Weights of a small GPT-style language model, trained from scratch on English Wikipedia: 206M tokens.
Each number is 128 + 32 x the weight over its row's rms, rounded and kept within 0 to 255. Layers, rows and columns count from 0. The size above them is the row's rms in percent of the matrix's.

# layer 5 MLP up, 768x192, rms 0.249, rows 26-60, columns 0-63
size [102 100 101 100  98 103  95  95 100  95 103 114  95  91  98  98 100  97 101  97  99 106  93 104 103  99  99  92  93 103  94 100 107 103 102]
[[133 124  86 181 118 204  73 123 119  66 125  84 124 171 117 174 147  97  98 131  92 141 127 156 133 105 142 124 146 177 101 119  99 111  67  86 116 180 150 180  83 187 141 163 109 183  99 112 174 114 164 163 157 161 151 142 119 147 174 148 138 150 120  69]
 [ 70 112 134 156  80 182  90 168  90  97  83 109 125 108 119 122 118 139  93 112 150 174  74 167 192 144 110 183 133 104 168  97 111 113 147  68 128  95  80  82 104  83 137 101 122 155 114 153 179 106 179 121 118 102  87 182 177  86 121 138 187 165 152 140]
 [ 96 131 114 130  98 139 128  62 156 151 130 152  64  79 173 158 157 116 105 123 128  71 147  85 180 131 103  93 128 151 133 152 124 161 120  97 113 111  49 163 105 125 148 120  89 148 122 136  76 108 153 133 158 112 174 114 145 139 178 208 103 121 141 151]
 [132 108 112  71 112 144 128 107 187 112 182 118  90  99 116 154 153  93  95 163 184  83 115 132  65 129 114  95 170 157 121 169  70 153 128 141 145 123 143 128 183 112 104  78  95 129  92 115 144 112 140 143 108 191 122 113 155 104 102  53 122 155 111 131]
 [132 163 152 105 135  78 188 124 187 116  99 156  99 173 150 110  96 140  90  78 120 117 112 164 174 165  80 119 122 123 122 170 127 163 154 164  88 175  84 170 109 181 112 113  81 118  99  63  98 140 153 149 193 155 102 182 184  99  95 151 177  80 162 105]
 [144 152 100 140 160 182  83 132 134 118 109 142 114 103  76 166  98 158  61 107 166 151 154  47 154 128  96 153 152 152 149 164 123 101  82 153 153 117 123 125  81 167 147 126 115 138 154 162  94 147  84 123 177  96 162 168 138 165 137 124 108 107 191 117]
 [115 135  61 153 109 166 169 157 139  68 160  98 152 171 174 139 140  79 161 111 115  94 138 134 163  88 119 127 136 120 155 105 152 131 108 174 152 139 153 144 126 176 117 198 152 164 119 110 167  88  65 166 162 183  92 128 133 134 161  95 131 139 167 135]
 [130  83 129 136 164 135 134  91 119 131 156 157 101  71 143 104 129  99 129  69 114 146  87 184 167 179 113  90 106 169 139 119 166 133 171 141 123 144 156  78  67 165 171 161 126 146 108 144 152 162 137 136 128 108  96 175 135 173 138 146  90 151 173 150]
 [147 131 131  84 116 146 152 146 117 162 167 142  71 112  79 140 109 151 130 137  89 153 123 123  85  95 145  73 131  92 114 159 124 160 138 111 173 133  90 162 151  98 119 164 169  60 137 135 109 164 155  72 163 126 153  66 105 170 100  90 124 153 133  89]
 [122 115 158 168 142 119 133 112 130 117 132 122 138 102 156 140 146 103 125 152 112 153 146 132 122  96 126 124 124 148 113 186 115 138 157  80 139 175 117  68 168  86 167 170  94  80  96 148 135 150  98 151 188 118 123 117 135 150 131  82 184 157 148 172]
 [174 103 181 122 146 176 160  98 109 119 138 163 132 125 154 121 183 125  70  50 164 117 113 150 156  98 140  67  74 103 111 118 100 174 135 131 161 120  87 130 117 117  89 122 118 171 146 168 119 109 157 111 143 124 161 178  91 174 104 127 164 153 108 126]
 [135 133 163 176 105 128 129  92 199 138 102 117 138 106 169 120  91 103  56 102 162 111 222  91 139  86  92 166 132 132 149  97 130 178  92 135 170 147 124 122 157 107 143 151 112 128 121 141  98 169 171 127 116 123 121 119 126 143 210 122 114 127 139 157]
 [117 139  95 134  74 181 146  83 115 147 133 145 102  87 117 148 192  53 171 101 179 133 136 165 122 103 151 142 100 127 159 109 167 151 129 148 131 121 187 169 115 101 155 150 138 148  95 154 205 170 156  88  46 119 158 161 150 121 137 176 171 127 161 159]
 [171 125 201 114 142 139  91 133 204  91 137 176  81 103  84 117 122 104 146 151 138 136 142  76 196 130 144 140  25  92 110 116 121 123 152 193 104 132 167 136 185 151 101 127 136 201 168 136 110 129 137 138  88 136 109 126 112 171 113 134  93 167 174  97]
 [147 111 164 115 133 120 110 145 143 107 134 103 151 161 107 131  98 127 116  80 147 108 151 134 108 125 128 140 127 156 123  90 104 157 162 179 145  93 102 115 124 157 116 110 133  81 130  67 104 133 147 197 161 151  67 146 149  97  90 150 123 167 142 149]
 [ 98 108 120 148 173 106 101 114 156  86  95  98 151 101 129 123 134 146 156 141 106 103 123 116 163 100  89  88 207 140  48 153 128 113 149  94 146 109 132 134 129 114 120 150 142 130  73  53 163 194 122 107  61 149  59 198 116  98 135 133 116 162 160 116]
 [ 51  49 118 177 161 119 133 124 146 107 108 131 132  97 128 159 156 151 170 114 146 144  56 176  56 152 116 130  84 166 109 118 136 114  99 129 126 103 189 140 150 103  81 142 155 177 203  93 141  69 170 124 159 163  63  83 162 128 136 146 149 126  68 126]
 [129 105 157 152 102 123  89  70  49 131 153 107 100 155 133 150 169 100 117 130 108 126  99 139 129 100  67 115 101 141 161 173 125 115 183 115  97  86 127 134 130 168 130 120  68 146  76  83 154  88 105 121 149 191 136 139  43 134 144 122  52 189  94 118]
 [140 144  81 166 200 148  98 191 128  94 163 131 106 142 175 152 123 134 149 129 101 105  95 198 103  75 109  89  79  95 148 132 125 136  81 104 125 160 159 109 100  89 188 161  97 147 114  82 120 116 115 180 107 146 122 185 165 135  89 127  98 142 142 103]
 [156 141 109 119 154 150 142 147 148 102 151 178 122  65 103 209  74 101 144 123 174 136 134 157  42 119 190 102 109 149 131  90 170 107 139 131 142 156 127 160 160 124 118 136 152  98  95 142 119 159 116  99 110 124 157  78 193 121 132 218 131 180 116  89]
 [182 136 131 124 107 153 186 158 106 121 155 136 159 173  49 156 124 100  76 146  40  93 122 160 138  99 123  86 130 141  78 160 103 124  96  99 144 131 160 148 115 153  87  90  97 162 152 112  84  81 100 172 122 100 135  69 178 152 134 189 141 160 119 136]
 [119  94 168 136 107 131 151 141 145 110 140 149 164 140 196 114 113 121  92 127 139  87 129  52 124  87 129 115 144  75 145 155 114  81 134 145  76 182 203 195 150 125 149 142 137  93 184  93  48 109  80 134  96 112 156 103  87 156 105 148 126 185 127 129]
 [109 185 168 120 127 108 142 146  97 116  83  83 149 149 142 121  71 112 126 128 108 128  96  96 122 106 105 120  96 130 164 131 169 144 100 118 170 125 139 178 152 167 150  84 130  61  96 114 124 153 115 171 130 111 123 148 140 127 126  78 119 191 115 120]
 [ 90 148 159 135 146 137 126  98 114 132 127  61 106 141 150 133  28 141 119  92 178 127 132 122 140  57  73 119 114 175 153 115  95  92  89 120 132 148 142 139 146  94 178 186 141 198  97 110 161 131 101 127 182 149 154 120 166 113 179  98 154 154  75 131]
 [133 105 165  95 103 104 100 127 136 104 159 188 120  76 142 115 126 104 105 114 162 150 139 207 187  88 113 174 166 157 127  93  58 156  94 134 118 127 123  93 166  97  97 149  60 106 114 134 119 173 170 139 109 126 151 106 116 175 135 192 158 177  71 146]
 [101 115 122 174 142  87 153 108 156  87 147 137 120 103 148 142 107 115 145  95  59  99 155 148 158  95  83  92 169 116 119 121 154 103 102  85  92  37 104 140 100 160  58  78 113 122 122 122 137 139 126 150 153  80 182 151 114 135 167 140 122 154 153  93]
 [ 77  88 120  99 166 133 168 168 153  92  97  85 106 160  73 149 187 103 132 134 149 114 184 146 164 143 173 109 154 145 144 131 158 163  86 100  45 167 111 134  83 117 132 110 105 120 143 122 122 136 148 129 143 137 143 173  78 183  83 120 138 154 123 137]
 [125 124 116 123 121  94 105 150  77 140 116 182 140 154 133  88 121 142  77 198 191  87 118  97 105 126 119 105 126 159 162  80 124 113 108 112 173  64  98  76 120 128 110  73 119 127 126 139 115 116  91 105  80  96 154 177 155 168 141 117  93 129  72 110]
 [103 173 134  89 152 111 157 148 189 108 149 102 170 135 146 114  69  64 132  54 148 136 132 151  98 127  83 184 168  82 156 151 146 133 158  89 129 185 104  94 125 126 159  83  80 161 131 127 164  78 140 121 134 101 175 132 139 137  98 112  83 116  95 120]
 [129 150 113 160 135 164 118  90 176  86 121 140 131 111 130  71 131 130 180 141  82  89 159 140 108 118 118 156 154 125 115 147 136 148 131  97 173 165 160 137 156  93  88 109 132 173 165 102  90 108 133 138 110 107 112 143 129 126  71 157 100 110 122  67]
 [ 90  84  78 168 129 121 151 123 123 210 181 114 111  82 134 110 171 178 143 114 121 147 157 103 144 217 103 157 131 153 162 151 162 123  84 188 146 140 150 136 111 167 124  91  83 135 133 146 100 179 131 173 146 139  93 149 142 120 131 157 122 161 156 140]
 [118 157 135 136 126 190 171 123 147 138 141 116 127 142 104 104 127 112  93  93 179 136 136  99 160 158 100 147  92  96  80 141 141 129  87 190  94 113  90 125 130 151  84 145  85  94 114 151 109 137 117 123 161 128 141 187  85 144   8 121  97 120 107 135]
 [ 87 135  69 100 119 100 160 101 127 174 133 113 101  93 141 194  98 149 104 148 173  80 161 162 179 158  74 123 106 176 134  96 158 115 192 168 150  60  64 118 145 182 131  83 145 175 143 146 167 147 114 121  95 135 160 150 107 109 110  91 132 130 140 113]
 [124 146 124 137  86 125 139 134 103 137  93 127 143 123 183 169 164 150  71 163 145 174  62 138  99 162 124 115 137 159 127  91 105 118 119  80 130 165  94 169 104  94 163 196 162 137 149  86 160 153 180 106  79 161 127 193 160 112  75 116 169 107 101  78]
 [127  77 126 109 186 109  75 145 139 106 141  42 116 140  90 115 159 134 123  86 107 158 114 142 116 147  96 105 118 135 103 107 143 190 107 149  50 144 123 146 108 164  68 126 148 156 150 164 115 163 157 130 117 182 123 105 135 113 145 124 137  96 162 121]]
# layer 5 MLP down (transposed), 768x192, rms 0.239, rows 26-60, columns 0-63
size [102 103 102 103  96 105  90  92 100  93 102 104  99  95 100  96 103  96 100  97  98 103  95  97 105  96 102  98  94 108  92  99 106 101  96]
[[ 84 165 112  69 169 104  34  95 130 112 136 103 147 129 180 139  90 105 115 114 127 167  90  93 134 132  44 178 139 149 154 120 114 102 158  95 106 126 133 135 112 116 142 102 163 125 149 165 145 136 127 176 148 111 189 180 168 150 137 139  95 118 179  89]
 [150 137 100  90 141 144 117 139  99 124 145  58 122 102 102 110  93  89 101 163 134 207  87 197 108 140 165 165  91 120 138 128 110 110 194 158 107 169 100 136 168  80 153 122 203 108  87 108 153 115 133 153  44 133 145  87 107 173 119 119 146 191 153 109]
 [149 146 120 176 115 169 123 167 133 149 116  92 157 152 138 146 135 145 137 122 111 144 171 125 150 124 142 121 163 121 108 216  92 125 151  92 121 148 120 102 149  76 128 145 152 114  88 158 165 133 103 179 153 184 164 153 152 168 156 149  96 130 166 122]
 [155  90 162 118 111 112 185  91  77 145 199 146  92 205  82 138 163  89 142  88 186  68  34 131 108 127 108  95 104 132  83 135 122  91 102 124  89 113 121  73 182 136 130 115 116 111 155 131 175 177 169  94 112 174 163 144 153  80 163 133  70 158 119  70]
 [127  98 121 112 154 138 126 116 120 129 160 127 109 185 129 117 114  91 110 148 123 161 128 173 165 123 148 145  84 125  88 147 129 116  82 126 116 160 114 141 126 101  97 143 117 100 156 145 131 109 189 178 117 193  96 108 101 123 104 145 194 128 158 143]
 [130 147 114 141  86 147  99  96  94  84 164 139 166 131  99 177 112 191  73 136  57  73 144 129 214  91 148 126 140 104 166 161 148 135 105 147 147  65 142 132 138 107  87 169 109 101  71 143 133 117  68 134  88 150 171 133  89 132 129 102 102 135 134 176]
 [114 125 122 131 166 150 112 131 101 134 109 155  85  92  86 180  85 207 101 120 134 143 134 117 112 134  71 141 110 168  90  99 147 131 126 107 130 168  98 180  85 134  89 117  55  97  60 154 127 125 122  24  71 106 129 128 114 149 101 142 134 134  99  91]
 [151  99  91  44  62 104 154 127 188 139 117 147 162 104 114 122 144 135 144 118 133  91 144 158  93 128 134 111 156 110 178 183 132  85 138 106 151 153 156  57 135 123 133 127 130 127  87 137 127 117 108  66 118  46 173 162 105 156  80 139 121 189 113 130]
 [ 96 190 104 207 198 129  77 149  81 151 163 116 212 118  97  88 143 114 142 118 121  97 190  95 133 137  71  73 168 127  65 112 111 107 144 147 147 191 112 110 150 158 155 165 120  89 201 113 152 131 103 164 116 108 120 104 144  73 102 135 123  60 139 137]
 [121  60 103 135 193 126 109 140 134 138  93 143 142 120 150 115 177 169 139 175 131 184 152  68 163  88 176 124  71 132 126 158 165 162 136 118 143 174 163 105 121 103 103 116 115 134  82 165 128 156 159 149  99 193 107  96 133 124  74 126 151  87 119 123]
 [133  63 145  84  89  80 102 117 148 104 124  99  74 108 179 152 166 115 137 148 164 120 119 119 185 139 127 107 166  38 159 153 113 130 175 132 125  86 130 182 150 109 109 107 131 128 141  78 136 104 124  93 116 149 144 144 175  43 117 131 153 114 124 124]
 [153  79 120 183 164 155  84 152 133 136 131  79 152 136 111 101 155 180 106 153 149 162 176  99 102 117  92 102 114 155 190 113 122  71 128 116 166 173  74 127 176  99 138 124 120 159 202 104 115 117 173 137 132 121 118 141 138 131 139 134 155  81 137 150]
 [143 145 193 129  87 143 130  89 170 128 114 140 178 175 134 171 158 182  74 113 154  82 139 135 108  98 101  82 225 113 171 170 142 145 160 144 102 120  76 215 114 151 108 143 152 108 143 167 140 107 212 129 189 184 106  88  99 131  50 106 131 123 175 109]
 [ 91 155 130 123 185 163 183 136 125  88 122 132 149 122 158 135  76 151 110 174 101  84 129  94 105 102 173 121 102 118  94 114  68 130 119 117 151 162 152 178  68 134 188 164 117  77 159 103 113 137 153 211  95  91  83 126 151 124 133 158 190 128 114 135]
 [132 151 138 138 152  90 130 114 120 108 102 133 147  97 132 100 134 132 127 126 100  30 115 141 133 103 144 163 173 104 141 108 144 126 124 106 130 121  70 172  72 121 107 155 120  57 179 146 141 115 114 148 123 122 124 128 133 119 121 196 127 141 146 143]
 [154 103 167  81 109 140 117 108  90 128 129 138 142  90  98 140 160 123  75  81 110 209 155  71 152 167 119 107 124 113 122  99 134  91 156 163 124 170 176 145  98 162 140 144 132 123 111 123 156 147 119 101 143 136 137 156  73 125 129  86 114 179 104 105]
 [116 124 126 127 159 153 209 152 114 139 116 142 103 109 122 128 104 106 161 128  97 114  88 107 138 129 166 157 128 125 113 141 185  95 190 184  92 117 184 151 104  92 204 164 126 178 159 161 153  65 139 146 158 169 123 161  99  77 128  79 150 125 138 156]
 [157 129 164 125 101 137 108 122 162 108 157 169 126  91 163 106 119 121 161 176 138 120  86 147 102  91 102 129 128  93 106 156 142  79  97 163 153 128 169 134 124 156 195 116 100 181 186 113 128 132  62 131 173 142 144 105 138 134 119 101  68 126 147  68]
 [179 163 103 135  57  94 120 126 124 179 136 158  97 127  99 143 170  93 139 139  97 155 138 137  72  89 156  51  82 150 149 111  69 146 168 135  89  86 133 124 174 160 127 146 155 207 130 102 127 136 150 127  91  61 104 130 100 140 145 112  84 107 104 112]
 [140 146 152 130 201 137 141 101 143  99 112 170  93  99  84 144 142 142 129  83 137 135 164 165 161 113 170 113 179 126 109 112 128 119 147 153 117 118  87  82 175 143 120 150 195 161 107 128 123 148 125 109 162 140 146 104 155 124 116 173  78 100 110  67]
 [150 179 147  43 140 162 148 128 142 154 174 174  68 109  20 141  90 123  80 159 150  76 106 108 160 102  89 123 154 129  76  94 141 135 162 125 138 131 135 182  56 134 113  77 120 135  98 142 159 151 158  92 110 179 161 183 120 142 200 126 112 155 104 150]
 [109 158 134 111 137 118 125  97 141  92 172 138 150 111 178  95 130 151  73 149 123 136 156  82 115  92 192 100 111 104 106 140 137 119  64 130 120  74 153 154 103 120  92 108 178  98 114 156  30 117 104 161 194 146 132 112  68 138 109 105 125 132 143 111]
 [ 95 162 144  85 115 164 116 126 106 142  96 147 153 100  93  81 135 140  57 117  97 154 183 190 112  87 158 138 121 150 134 142 124  55 193  95 167 171 160 159 107 122  85 119 107 178 129  97 136 174 169 125 122 114 119 119 175 136 124 125 115 202  80 139]
 [130 115 136 151 105 105 109 128 136 155 184 135  99  78 124 159 141 141 147 117 132 104  93 112 137  80  94 133 113 117  87  81 100  78 160 175 129 160 179 126 137 106 168  99 121 168 129  89 139 128 142 120 179 139 137 134 137  95 131 168  75 145  61 151]
 [130 108 148 169 154 147 192 124  87 124 210 142  84 137 172 161  57 141 113  83 119 107 136  77 112  65  67 205 132 133 130  75 145 177 127  83 148  87 128 115 122  92  94 133  90  60 144 121 129  60 119 107 111  94 167 149 150 183 117 125 162 133 162 150]
 [145 143 124 143 149 109 181  81  92 145 120  84 181 132 161 136 155 144 143 120 129 155 177 143 188 143 136  87 120  90 100 110 105 127 151 158  55  97 141  76 128 146  85 150 170 106 143  51  73  88 103 175 132  92  78  87 116 168 157 101 136 148 135 114]
 [131  85 128 124 127 124 177  63 185 173 190 121 117  93  95 128 163 125 162 141 151 122 101 194 122  60 133 143 133 219 138 135 127 170  94 101 106 145 122 130 100 165  84 125  95 133 107  74 158 144 145 161 135  92  83 152 125 105 133 155 115  76 129 117]
 [114 110 127 105 127 149 142 144 147 169 125 212 117 155 168  90  93 118 134  99 143 112 117 126 152 142 166 151 157 105  92  95 143  98 110 159 109 134 136 115 145  97 152  75 154 117 186 109 145 100 131 106 132 119 163  49 144  90 116  66  93 129  83  82]
 [150 135 128 107 122 129 100 119 149 141 117 169 149 148 140 185 134  79 119 102 137 171 153  94 149 147  57 114 151 128 149 121 110  75  92 118 134 171 136 129 122  74 111 161  90 178  72 133 131  95 105 102  90 137 158 128  97 148 102 157 184 167 117  73]
 [ 77 103 110  93 145 104 143 156 147 103 105 102 148 112 136 112  98 185 155 121 135 120 132 139 134 147 171 110 108  98  81 115 121 144 200 161 147 134 154 115 132 109 116 128  95 118 113  91 180 136 122 198 131  60 150 142 112  67 112 137 152  99 158 149]
 [120 159 150 114 174  87  90 113  78 133 123 141 135 101 190 146 105 130 105 152 122 156 121 113 153 199 103  98  73  82 205 142 126 137 139 146 158 123 105  61 132 171  88 122 123 111  86 140 153  91 171  66 129 139  71 110  76 171 172 128 152 159 167 133]
 [170 158 123 144  96 158 153 139 153 118 139 138 124 110 116 111 198 105 102 188 128 128 176 118 114  66 132 141 119  94 115  83  96 110 181 132  93  59 116  80  95  67  77 117 123 110 158 166 119 140  96  99 110 123 136 110 126 213 151 101 164 188 117 149]
 [127 101  94 143 197  84 112 106 149  65 218 118  99 148 153 115 153 162 109 114 129 130 114 151  90 147 150 106 192 136 147 151 140 157 113 146 136 127  74 173 179 150 128 101  96  78 113 151 151 121  71 114 129 128 183 129 127 152 105  75 141 124 124 144]
 [ 71 101 169 161  94 194 121 146 128 155 145 136  73 133 109 174 136 164  84  96 106 161 156 112  83 149 146 162  78 115 119  98  91 173 177 167 118 157 170 120  86 129 163  82 140 136 129 126  96 131 150 134 115  82 137 146 104 107 139 113 167 129 117 105]
 [197 132 173 133 126 107 140 140  95  89  71 121 108 178  97 139 137 159 162 135 149 152 116 187 114  85 101 135 176 179 135  97 104 147 101 131 113  85 182 165  84 160  68 143 165  52 166 112 136 132  76 125  79 120 116  52 108 118 147 132 171  90 139 101]]
# layer 5 MLP gate, 768x192, rms 0.235, rows 27-61, columns 0-63
size [ 99  99 105 104 102  97  98  96  94 104 104  98  93 101  98  98  99  96  92  96 105  97  98 104 100 105  95  93 106 102  93 102 105 104  98]
[[129  99 116 131  82 116 150 130 140 141 105 108 161 129 109 150 106  93 100 123 181 100 162 156 100 131 149 183 105 111 121 169 135 156 129 117 158  94 157  77 163 106 180 143 165  59  82  71 150 143 169 106 107 124 204 151 154 121 163  62  89 122 108 103]
 [143 128  97 173 147  51 102 159  65 111 115 129 150 164 170 123 107 133 179 160 147 153  87 133 141 174 142 184 161 115 150 120 139 130 154 163 109 114 111 101 137  85 171  78 141 125 111 159 110 160 125 110 120  81  93 189 108 125  91 100 174 109 102 125]
 [179 112 116 141 126 140 159 121  85 131 168 104 129 181 187 118  41  93 138  80 135 136 145 179 159  99 121 107  94 148 163 145  79 145 140 131 106 137 120 148  87  95 138 117 152 164  88  65  88 161  90 130  87 229 147 142 166 116 138 140 139 144 120 134]
 [127 117 155 123 118 156 100 157 128 179  74 152 160 124 131 166 107 114 119 124 114  98 149 119 154 118 122 109 133 118 158 152 119 134 117 160 211 153 156  96  60 101 111 125 140 153 104 126 128 143  99 149 131 108 138 128 176 167 103 149 200 107 132 174]
 [ 90  97 109  98  87 124 101 138 103 131  98 130 127 136 142 134 127 191 143 112  89  35 132 169 106 127 146  96 149 132 139 115 176 113 167  83 161 152 110 144 141  66 104 161 109 133 133  42 150  84 146 112 150 132  94 173 122 116 167 104 108 189 170 112]
 [139 142 140 124 121 126 190 112 118  96 103 156 145 149 160 125 148 107  96 133  76 142 119 172 145 111 146 122 135  91 160 168 100 145 149 128  92  84 120 127 163 129 119 111 121 138 163 180 142 125 184 134 108 139  88  99 149 162 137  64 103 112 218 142]
 [172 134 155 107 103 148 205 141  85 119 131 151 103  99  42 100 159 102 136 134 128  97 122  85 119  93 127 131 113  75 193 121 101 148 130 146  86  77 127 115 154 126 165  90 133 170 129  89 112 115 133 118 116 167  60 104 126 162 195 126 114 125 124  86]
 [146 132 141 138 143 150 145 138 103 104  92  93 161 151 146 134 131 151 157 186 112 177 134  81 139 148 180 120 124 112 197 100 101 144 136 142 115 123 141  58 135 140 186  68 117 151 135 167 105 131 196 119 138 159 112 157 152  53  90 128 174 116 131 159]
 [113 127 121 153  80 141 165 126  89 142 102 109 142 108 128 166 180 129 168 114  89 108 162 187 164 115  99  69  82  91 142  95  99 182 113 115 100  92 130  98  70 166 109 140 146  97 126 113  87 182 194 166 144 169 117 141 110 115 183 136 106 137  99 141]
 [128 134 129 170  84 102 105  68 109  95 127 166 127 132 180 119 135  83 188 110 182  64 121  72 169  66 169  50  93 104 149 168 118 162  93 158 122 132 108 184 203 113 136 196 112 110 134 166 134  87 143 147  83 136 152 141 138 178 111 136 143  93 110 126]
 [ 96 115 104 127 119 108 140 127  76 120 188 111 158  75 193 109 113 118 159 117 160 179  71 103 124 146 136 105 160 123 115 123 157  92 106 140 153 129  81 139 113 114 186 141 197 137  64 106 163  93 187 144 110 158  73  76  67 161 157 146 149 103 162 132]
 [103 142 114  89 178 111  65 138 108 140 147 121 189  89 109 119 134 140  97 118  94 145 110  85 163 132 123 100 102 105 132 104 120 101 161 124 118 146 143 105  97 136 133  98 175  69 181 109 106  79 174 113  96  48  70 156 104  88 118 148 116 134 146 125]
 [133 103  74 102 125 149  75 136 165 164 144 132  87 171 118 126 116 108 153 121  94 100 128 148  80 144 160 106 140 140 133 170 160 142 158 113 118 156  76 120 162 126 110  67 166 110 116  77 116 131 181 120  84 141 105 118 119 110 131 113 132 164 194 146]
 [119 107 147 176 134 156 133 160 117 145 166  60 145 106 147 104 128 148 119  89 143 192 120 146 102 119 115 143 123  90 129 105  60 119 174  66 147 149 161  76 108  99  97 122 138 167 119 159 137 163 160 139 115 148 163 101 141  88 117 140 167  87 118  90]
 [140 113  87 120 169 170 201 133 135 135  57 157 146 116 113 139  96 137 157 146 163  58 157 153 187 121 122 117 142 135  88 143 120 121 145  69 101  89 117 141 129  58  90 179 107 170 115 113  90 166  63 128 123  79 116 160 162 130 145 196  86  88 184 142]
 [184 106  88 111 140 127 164 162 152 167 163 158 127  88 155 156 111 106 152 123 129  99 112 133 124 127 125  94  98 163 109 144 150 157 209  98  95 141 128 131  74 155  73  74 170 101 110  68 141 149 149 102 161 110 164 145  84 106  54 128 113 129  87 145]
 [122 108 116 118 112  77 127 150 100 140  94  60 121 118 190 126 137 100  71  94  99 110  95 164 110  99 101 111 103  61 124 129 158  81 177 173 137 123 195 140 178 116 107  97 178 146 121 125 114 132 170 105  92 158 166  90  76 120 155 114 108 187 132  76]
 [164 122  84 168  80  65 148 152 110 149 101 118 113 129 120 127 120 127 152 172 126 142  91 124 129 153 107  97 110 171 132 136 108 140 124 120 138  92 122 141 172  98 113 115 155  85 116  76 154  87 112 101  84  48 142  86 128 171 139 132 158  76 109  99]
 [ 82 113  69  95  87 101 106 123 114 127 147  78  95  71  86  79 141 121 199  96 104 106  91 122 105  97 110  91  81 116 149 170 123 119 138 123 152 120 128 101 175 144 131 146 169 151 149 109 134  91 150 106 124 171 133 184  98 144 145 155  83 140 183 188]
 [142 132 138  62 180 132  84 131  57 124  93 128 183  88 138 162 131 134 137 142 121  99 100  22 143  80  57 137 140 164  96 141 136 111 147 123 158 145  93 191 176 142  56  90 137 113 102  64 154 139 171 138 151 144 123 239 142 176 177 130 132 175 142  67]
 [129 139  67 157 149  81 184 162 110 178 179 113 161 124  75 166 129  96 156 138 120 177  81 165  86 134 143 110 114 132 121 144 144 153 107 136  97 144 105  82 102 131 167 140 116 167 123 139 211 152 226 167 140  87 124 141 174 102 133 185 147  91 127 153]
 [145 179  90 174  64 180  79 111 166 115 120 155 152 107 175 183 128 121 158 155 115 161 195 153 104 113 103 140  73  84 146 147  69 109 165 161 137 139 115  93  79  82  74 119 172 107 103 132 152  91 130 157  18  90 113 101 162 148 105 130 157  84 104 143]
 [ 91  99 101 127 134  90  60 120 101 115 134 152 105 102 125 120 153  79 164 158 156 152 144  89 181 151 152 145 181  89 138 137  90 138 149 101  97 140 110 141 113 133 148 150 155 205 101 131 110 141 169 149  81 120 144  66 107 105  93 119 132 103  98  80]
 [109 127 129 114 106  64 119  97 127 126 158 173 112 118 149 177 137  62 159  87 143  93 100 140 146  97  90 159 178 175 124 125 109 124 137 112 122 188  94 104 159 108 122 134 168 116 119 134  75 115 153  80 114 149 109 101 153 124 110 173 134 131 146 188]
 [ 86 129 178 142 111 116 161 173 126  92  94  61 174 139 148 231 106 104 124 118 151 101 116 180 123 153 187 140 134 142 125 112 169  75 134 143  86  88 151  82 155  80 112 106  55 119  68 144 149 127 161 133 107 101 128 158 134 181 188 112 148 131 147 163]
 [ 63 124  89  97 162  91 132 186 154  51 110  82 134 182  82 117 176  84  89 136 152 116 158 162 113 185 131 180  76 134 139 101 150 118 117  55 143 101  96 144 106  83 167  65 139 143  80 167 171 121 122 144 133 119 134 134 128 135  69 104 180 141 127 118]
 [166  53 198 112  70 139 153 163 100 133 101 122 131 162 105  78 137 167  92 103  74 150 114 123 135  98 123 162 148 190 130 117 100 106 146 141 123  89 148  97  92 148  82 143 117 193 144 171 122 121 166  66 131 115 136 170  76 106 184 120 148 192 147 101]
 [101 107 136 138 140 156 103  69 139 167 139 188 100 164 100  98  70 143 166 168 130  83 112 130 142 107 103  99 110 149 124 109 146 100 128 114 143  80 117 121 172 127 161 118 149  51 140 123  96 152 139  83 160 151 118 139 160 143  68 118  51 116 113 147]
 [ 89 107 105 109 137  86 107 133 146 132 168 116  70  97  40 111 126 129 100 133 161 113 166 140 121 140 120 157 137 123 151 119  74 155 150 150 105  84 149 105 192 134 143  93 131 130  70 105 154 161 133 152 109 168 183  94 167 169  94 108 127  78 133 153]
 [157 143  99  71 146  85 150 124  89 109  50 111 143 145 117 129 136 109 139 147 159 115  97 197 142  98 131 132 118 129 136  99  65 127 127 116 142 163  51 159 144  34  86 149 118 151 153 118 119  94 127  96  86 131  59 145 149 194  98 146 129 107 137 113]
 [ 77 171  92 179 143 139 115 123  78 136  86 133 166 135 153 167  94 126 131 133 147 113 126 148 120  80 163  95 124 133  98 113 147 152 115 173 106 138  97  22 114 116 105 177 132 128 125 201  66 108  80 112 142 127  65 121 115 115 209 149 186 129 110 101]
 [120 138  97 133 136  95  64 118  34 137  91 125 149 126 169  70 148 171 103 154 142  82 147 192 147 165 144 176 196 135 137 170 129 100 146 125 147 112 153  80 134  99  75 174 127 126 100 141 131 154 198 126 119  93 165 148 136 202 135 172 149 139 159 110]
 [108 103 134 176 126 124  78 138  98  59 158 109 182 148  22 160 135  65 137 102 134  98 107 162  90 104 165  70 158 123 134 110  85 102 162 163 147 144 128 138  72 108 146 106 112  86 113 175  63 129 102 157 117 154 119 138 130  97 148  90 168  85  96 122]
 [131 118 147 132 167 114  89 175 106 118 143 156 120 141 101  96 132 131 202 126 138 132  72 167  80  49 144 140 116 111 138 130 130 146 163 137  49  82 146 166 123  91  76 139  69 196 150 153 196 185 151 187 144 145 126  83 109 160 133 149  79 135 135 157]
 [170  90 125 109 165 117 151  58 106  87 163 100  86 101 140 137 112 176 145 123 113 104 134 110 151  73 101 115  83  89 139 155 202 128 187 127 139 104 157 120 168  94 123 107 136  98 124 109 111 138 157 146 130 154 139 128 149 145 102 105 111 164 137  55]]